Each number is 50 + 12 x the weight over the matrix's rms, rounded and kept within 0 to 99. Layers, rows and columns count from 0.

# layer 5 attention query, 160x160, rms 0.0705, rows 122-159, columns 0-79
55 70 46 56 32 23 57 57 35 53 85 46 74 36 51 64 42 49 47 60 27 58 63 56 49 33 51 85 87 54 24 47 06 60 66 56 44 84 41 54 34 42 66 47 34 36 18 23 17 44 36 68 48 33 44 37 62 75 13 56 54 32 68 65 27 38 46 13 82 67 63 24 48 42 54 23 48 56 74 49
33 41 47 45 48 47 49 38 48 38 44 67 35 41 61 45 49 43 19 33 35 40 65 27 26 73 71 57 51 38 49 65 37 38 46 68 21 51 42 72 58 53 49 59 26 44 24 29 57 53 60 18 40 63 57 77 24 54 55 48 47 68 37 45 46 59 30 53 74 43 65 08 53 73 43 50 41 50 45 50
41 52 38 22 42 45 36 39 34 44 46 41 21 59 34 62 63 56 61 68 39 57 61 29 62 41 49 24 77 43 62 66 38 47 43 53 74 22 51 43 52 34 27 74 56 44 48 54 56 44 45 35 29 69 62 65 51 42 61 39 40 50 53 56 22 69 59 32 64 36 39 60 54 52 74 67 45 73 18 92
29 59 47 66 33 83 55 54 47 34 63 28 72 46 69 52 61 56 48 59 54 49 51 62 44 12 40 74 71 73 29 54 35 38 68 56 47 65 79 43 26 43 56 57 59 31 54 40 51 51 60 54 86 56 19 77 25 43 61 36 01 47 54 38 49 55 47 40 44 58 36 34 30 58 61 93 55 56 30 63
65 39 78 24 50 52 44 54 50 71 52 35 65 60 45 55 44 56 52 52 30 20 20 57 42 37 64 31 67 72 22 49 40 57 41 64 40 29 70 50 15 31 90 71 56 44 49 33 50 48 52 38 78 97 69 44 86 52 46 68 46 68 47 56 57 56 48 72 59 28 42 52 33 05 49 32 68 61 67 55
23 54 57 10 51 41 60 41 50 45 49 57 61 34 53 47 40 69 60 71 28 51 57 62 41 56 10 60 30 46 61 27 48 69 58 64 60 58 60 51 37 49 64 20 59 51 68 32 61 47 51 51 76 41 43 50 52 56 47 46 59 44 64 24 31 38 83 74 38 41 55 37 43 26 65 49 43 49 66 49
38 48 53 49 31 65 53 48 49 32 47 45 61 73 62 44 44 62 52 50 46 38 46 53 45 51 26 63 50 41 30 45 51 53 50 53 52 51 52 43 62 30 48 58 37 49 27 50 56 55 57 59 57 59 54 51 53 38 52 46 49 53 56 62 41 50 43 50 54 61 56 39 42 57 70 55 46 62 52 49
57 67 78 46 23 57 43 51 47 52 54 49 70 60 64 31 49 63 42 64 62 42 40 71 31 60 26 60 40 42 37 42 50 56 61 45 71 44 55 48 32 22 34 48 44 47 34 44 52 55 58 55 67 65 26 50 51 51 52 51 59 25 47 73 39 42 46 56 45 55 70 44 61 69 63 58 47 62 62 50
46 35 31 60 54 57 55 63 56 49 53 47 41 63 52 62 51 57 35 45 32 54 49 38 52 43 50 50 60 47 33 67 36 53 41 50 36 58 52 42 59 61 64 51 65 45 39 45 54 62 36 47 41 41 58 50 47 63 59 45 52 53 56 42 40 54 47 30 54 44 53 51 37 48 58 29 43 47 44 36
44 67 68 53 16 49 55 57 49 34 62 49 69 69 67 35 35 60 44 53 61 49 54 66 43 62 32 65 40 32 42 46 51 58 50 54 67 42 46 46 35 27 42 42 40 52 16 42 53 50 51 54 58 64 50 47 60 63 55 49 53 46 55 73 43 53 33 59 42 60 66 36 59 58 54 62 49 47 59 47
55 53 54 48 46 64 55 62 41 31 64 53 31 65 81 55 52 64 43 58 46 53 55 54 50 56 35 61 53 34 38 64 37 62 50 46 47 63 34 54 45 55 49 49 37 45 31 30 61 57 43 37 52 55 46 55 60 59 51 34 41 44 46 55 42 52 36 47 53 58 63 51 52 55 72 38 47 51 55 42
50 71 69 57 32 60 51 58 50 44 46 52 58 56 61 37 52 48 59 59 58 39 53 66 34 63 39 52 49 24 46 32 47 55 51 46 75 51 52 47 40 36 53 47 52 55 38 54 60 46 55 44 61 52 45 44 52 44 46 42 42 44 47 66 55 44 47 63 43 64 65 39 70 51 57 61 54 38 53 57
33 73 60 44 14 47 40 60 45 53 52 51 73 41 50 42 52 58 48 43 49 61 48 59 39 56 33 51 43 39 36 36 49 62 54 40 61 43 67 46 46 30 38 48 67 44 33 63 36 45 49 39 32 70 40 55 59 46 53 38 65 60 48 50 51 54 64 44 25 65 61 55 56 75 56 47 33 46 50 47
41 46 65 57 56 37 36 47 66 55 47 65 51 50 44 40 36 62 39 39 49 60 44 41 53 61 46 52 43 39 41 55 34 30 48 49 50 46 56 43 64 41 51 37 52 51 38 66 43 43 51 58 59 56 55 35 49 56 37 52 56 57 49 49 45 65 37 48 28 52 32 35 43 54 54 34 52 55 39 51
50 39 36 65 53 47 49 56 30 60 53 37 56 42 60 77 53 50 47 51 51 46 50 54 53 30 71 47 64 38 58 39 50 48 51 47 55 53 61 50 53 45 58 60 54 56 45 46 49 56 41 36 29 53 62 60 52 58 66 44 48 45 51 44 51 51 66 44 61 39 51 74 55 43 54 49 41 41 56 50
43 66 62 58 34 52 33 64 39 48 55 68 55 52 55 56 61 74 42 57 59 48 47 56 49 52 40 70 57 36 46 43 45 70 56 38 45 54 57 44 42 40 50 53 30 36 23 44 60 51 52 45 50 55 40 53 71 55 55 32 57 59 42 47 48 49 49 50 52 58 43 65 46 75 65 35 49 49 63 50
55 49 58 37 51 50 64 71 48 48 57 51 30 58 67 36 54 43 49 46 57 44 47 71 55 50 39 58 52 49 42 46 64 56 56 49 37 58 40 44 32 56 54 49 57 53 53 36 64 41 58 61 63 54 58 44 65 54 43 46 65 56 49 65 52 30 44 52 55 50 56 48 47 25 67 43 70 44 64 49
44 50 45 45 47 48 54 42 64 56 55 54 63 51 38 35 43 41 51 31 35 41 30 39 55 52 49 45 44 57 53 62 54 47 44 63 46 52 44 71 53 69 51 58 28 55 59 51 38 32 49 43 52 55 45 53 32 33 57 45 59 41 50 43 60 60 65 48 28 60 61 45 50 42 50 66 51 53 43 66
66 54 61 18 49 61 46 44 46 34 20 52 44 64 52 39 31 53 65 54 55 52 67 53 39 40 51 57 71 55 67 74 53 64 38 43 49 52 54 48 60 67 63 28 33 53 42 70 50 43 52 53 54 46 43 45 43 44 42 63 53 53 37 63 78 59 47 43 32 47 67 36 54 54 50 63 47 52 55 65
59 40 42 46 76 58 74 35 53 61 65 34 47 40 23 58 45 24 76 62 28 40 50 35 51 66 59 32 35 62 69 47 70 44 34 50 66 49 42 54 49 53 66 61 66 58 79 44 49 39 40 54 40 34 59 40 37 51 32 63 56 37 67 55 66 45 47 54 53 35 59 27 48 36 34 57 50 56 40 64
67 49 53 57 60 37 29 42 44 53 39 35 90 47 47 42 43 54 44 36 68 73 28 43 55 40 54 66 44 28 50 43 34 46 53 60 53 44 46 13 42 58 51 58 67 70 39 64 47 45 48 58 42 48 67 30 76 73 56 74 46 69 56 51 57 56 44 69 41 31 51 52 50 42 28 29 52 41 63 38
53 24 65 38 39 54 37 44 36 30 37 66 47 59 74 26 49 76 51 37 77 62 30 87 29 40 27 49 43 40 42 48 36 46 23 68 52 81 38 48 68 85 52 44 28 27 31 34 37 33 63 53 70 48 57 19 30 64 47 45 42 73 55 80 24 58 53 46 61 72 69 52 46 59 67 49 52 55 68 48
60 58 48 44 59 30 43 62 80 71 52 39 56 56 30 65 53 58 42 59 56 48 44 48 58 26 65 45 67 70 49 68 16 42 29 43 49 45 56 64 58 31 27 73 63 33 57 57 55 70 33 75 42 37 47 32 52 51 46 41 38 59 35 43 39 56 74 47 49 55 54 54 33 43 54 55 42 46 36 47
55 77 73 44 59 61 47 55 52 49 56 67 57 35 55 52 49 31 51 62 52 45 62 43 39 50 56 52 66 48 56 43 55 67 45 53 63 60 29 40 56 47 32 44 46 46 36 54 53 68 52 37 52 62 45 59 32 35 59 60 44 51 26 61 55 63 54 36 43 58 69 56 61 33 62 63 53 49 49 39
48 53 47 58 45 65 48 25 53 51 44 58 53 57 43 40 38 46 47 31 59 66 48 42 56 39 48 50 56 50 29 50 38 14 66 62 45 55 57 68 79 39 39 48 65 31 43 43 64 46 59 58 46 60 50 33 45 55 51 43 61 64 66 35 30 45 49 28 59 39 42 44 40 48 46 45 35 60 33 46
79 37 68 45 48 45 33 57 60 54 57 53 54 58 47 49 49 51 40 52 54 44 42 67 51 51 44 22 57 39 46 47 30 49 34 45 52 49 44 81 48 81 55 37 42 39 54 45 53 45 55 79 53 28 57 37 57 62 32 48 72 53 31 58 70 47 46 54 49 54 55 48 57 53 42 24 62 40 52 49
49 39 39 65 50 65 45 48 37 27 21 60 56 61 56 42 35 39 39 41 59 62 42 54 53 46 23 53 34 47 51 36 50 63 47 55 58 76 48 47 63 69 40 63 27 59 67 47 44 45 55 54 27 48 55 78 24 61 34 40 64 71 54 57 46 49 36 52 52 40 46 54 45 66 53 54 37 41 45 37
52 34 67 62 61 45 42 31 64 49 58 38 58 61 65 58 51 64 29 45 57 54 47 41 57 45 61 65 37 54 34 66 56 51 43 64 43 45 46 45 53 52 51 40 60 42 31 55 28 29 59 44 64 43 45 42 66 52 56 64 41 69 64 42 46 56 66 56 54 45 48 56 61 38 42 46 26 18 37 58
40 60 34 69 77 62 36 56 60 50 61 48 41 39 55 55 57 49 49 50 40 35 61 54 37 71 59 41 29 53 30 58 59 50 35 62 58 70 51 54 68 42 55 31 71 51 59 53 58 49 58 49 60 47 45 36 48 46 46 64 60 52 72 81 44 59 41 45 45 70 51 53 79 54 67 46 46 63 37 53
52 40 48 31 30 46 66 58 72 58 50 54 41 39 32 39 36 39 65 65 28 59 59 32 30 63 80 45 58 68 68 51 54 44 45 51 47 46 50 55 59 56 38 55 48 61 55 57 44 64 34 57 53 28 59 56 44 45 78 58 57 20 36 62 41 36 49 47 50 57 34 61 67 32 56 72 31 64 33 60
47 46 34 36 35 56 57 54 53 47 32 50 41 59 70 49 30 56 52 54 57 48 45 41 56 49 39 68 40 32 44 53 32 47 56 47 35 38 53 68 59 51 54 57 39 33 57 41 45 66 47 52 39 55 34 56 43 51 39 37 50 32 69 38 48 51 47 42 29 46 33 48 44 62 53 67 43 78 45 49
54 20 48 60 42 64 33 29 42 55 71 38 50 30 61 62 37 72 52 31 57 56 25 53 45 42 43 31 32 56 43 50 40 51 54 52 51 37 39 42 71 66 48 41 56 43 47 52 53 43 51 64 66 53 45 48 45 41 33 25 60 43 55 57 48 42 69 54 61 52 54 48 36 51 44 29 58 30 73 60
57 48 42 54 58 40 57 51 56 44 07 50 27 64 68 29 40 63 59 54 61 51 43 35 57 50 56 44 58 40 46 44 60 44 41 62 37 44 55 70 66 50 36 38 34 52 59 46 41 72 67 43 48 57 56 63 50 43 46 56 50 48 36 31 48 62 57 74 28 50 32 50 59 31 29 58 46 47 45 40
30 44 64 38 49 37 46 56 40 61 23 27 66 32 62 45 39 43 55 38 51 55 43 49 63 46 46 53 40 60 59 41 64 72 69 66 55 78 43 42 50 43 39 62 52 65 50 37 35 27 64 55 28 59 43 46 57 64 51 51 59 58 65 71 32 71 57 47 46 41 38 50 52 32 42 51 62 61 68 52
58 54 33 53 50 54 38 47 45 46 64 52 53 33 68 58 45 58 37 59 43 78 40 57 54 41 52 49 44 49 50 53 35 45 77 46 61 37 49 49 44 46 44 35 38 59 46 36 45 46 84 58 52 49 37 82 60 35 42 63 60 36 43 17 57 50 56 27 59 57 44 43 77 44 67 34 65 42 59 54
56 42 52 38 75 33 46 33 62 49 33 63 48 34 47 54 30 57 41 81 49 63 60 61 60 57 54 57 70 51 45 44 40 45 54 35 70 33 58 43 54 64 58 37 64 34 42 49 46 52 42 61 46 53 53 35 73 25 38 52 37 61 52 53 58 59 61 54 52 60 55 65 46 47 43 29 34 48 53 39
46 42 31 67 37 37 52 41 61 41 62 47 48 43 54 51 40 66 60 76 48 44 55 49 43 37 50 48 53 47 37 43 42 57 27 53 45 50 62 31 59 51 35 48 68 60 33 51 53 47 51 39 55 43 65 30 43 41 35 52 42 57 72 57 16 62 42 42 50 53 48 48 47 42 37 63 36 63 49 48
45 74 36 50 54 66 50 58 35 22 68 46 32 47 58 51 50 41 36 44 49 48 41 56 46 73 71 51 50 65 62 51 65 50 42 46 60 62 50 38 57 47 43 22 41 45 46 49 63 47 26 36 63 44 60 55 49 50 61 62 60 31 42 34 59 58 49 81 68 63 64 55 75 38 62 30 62 53 35 70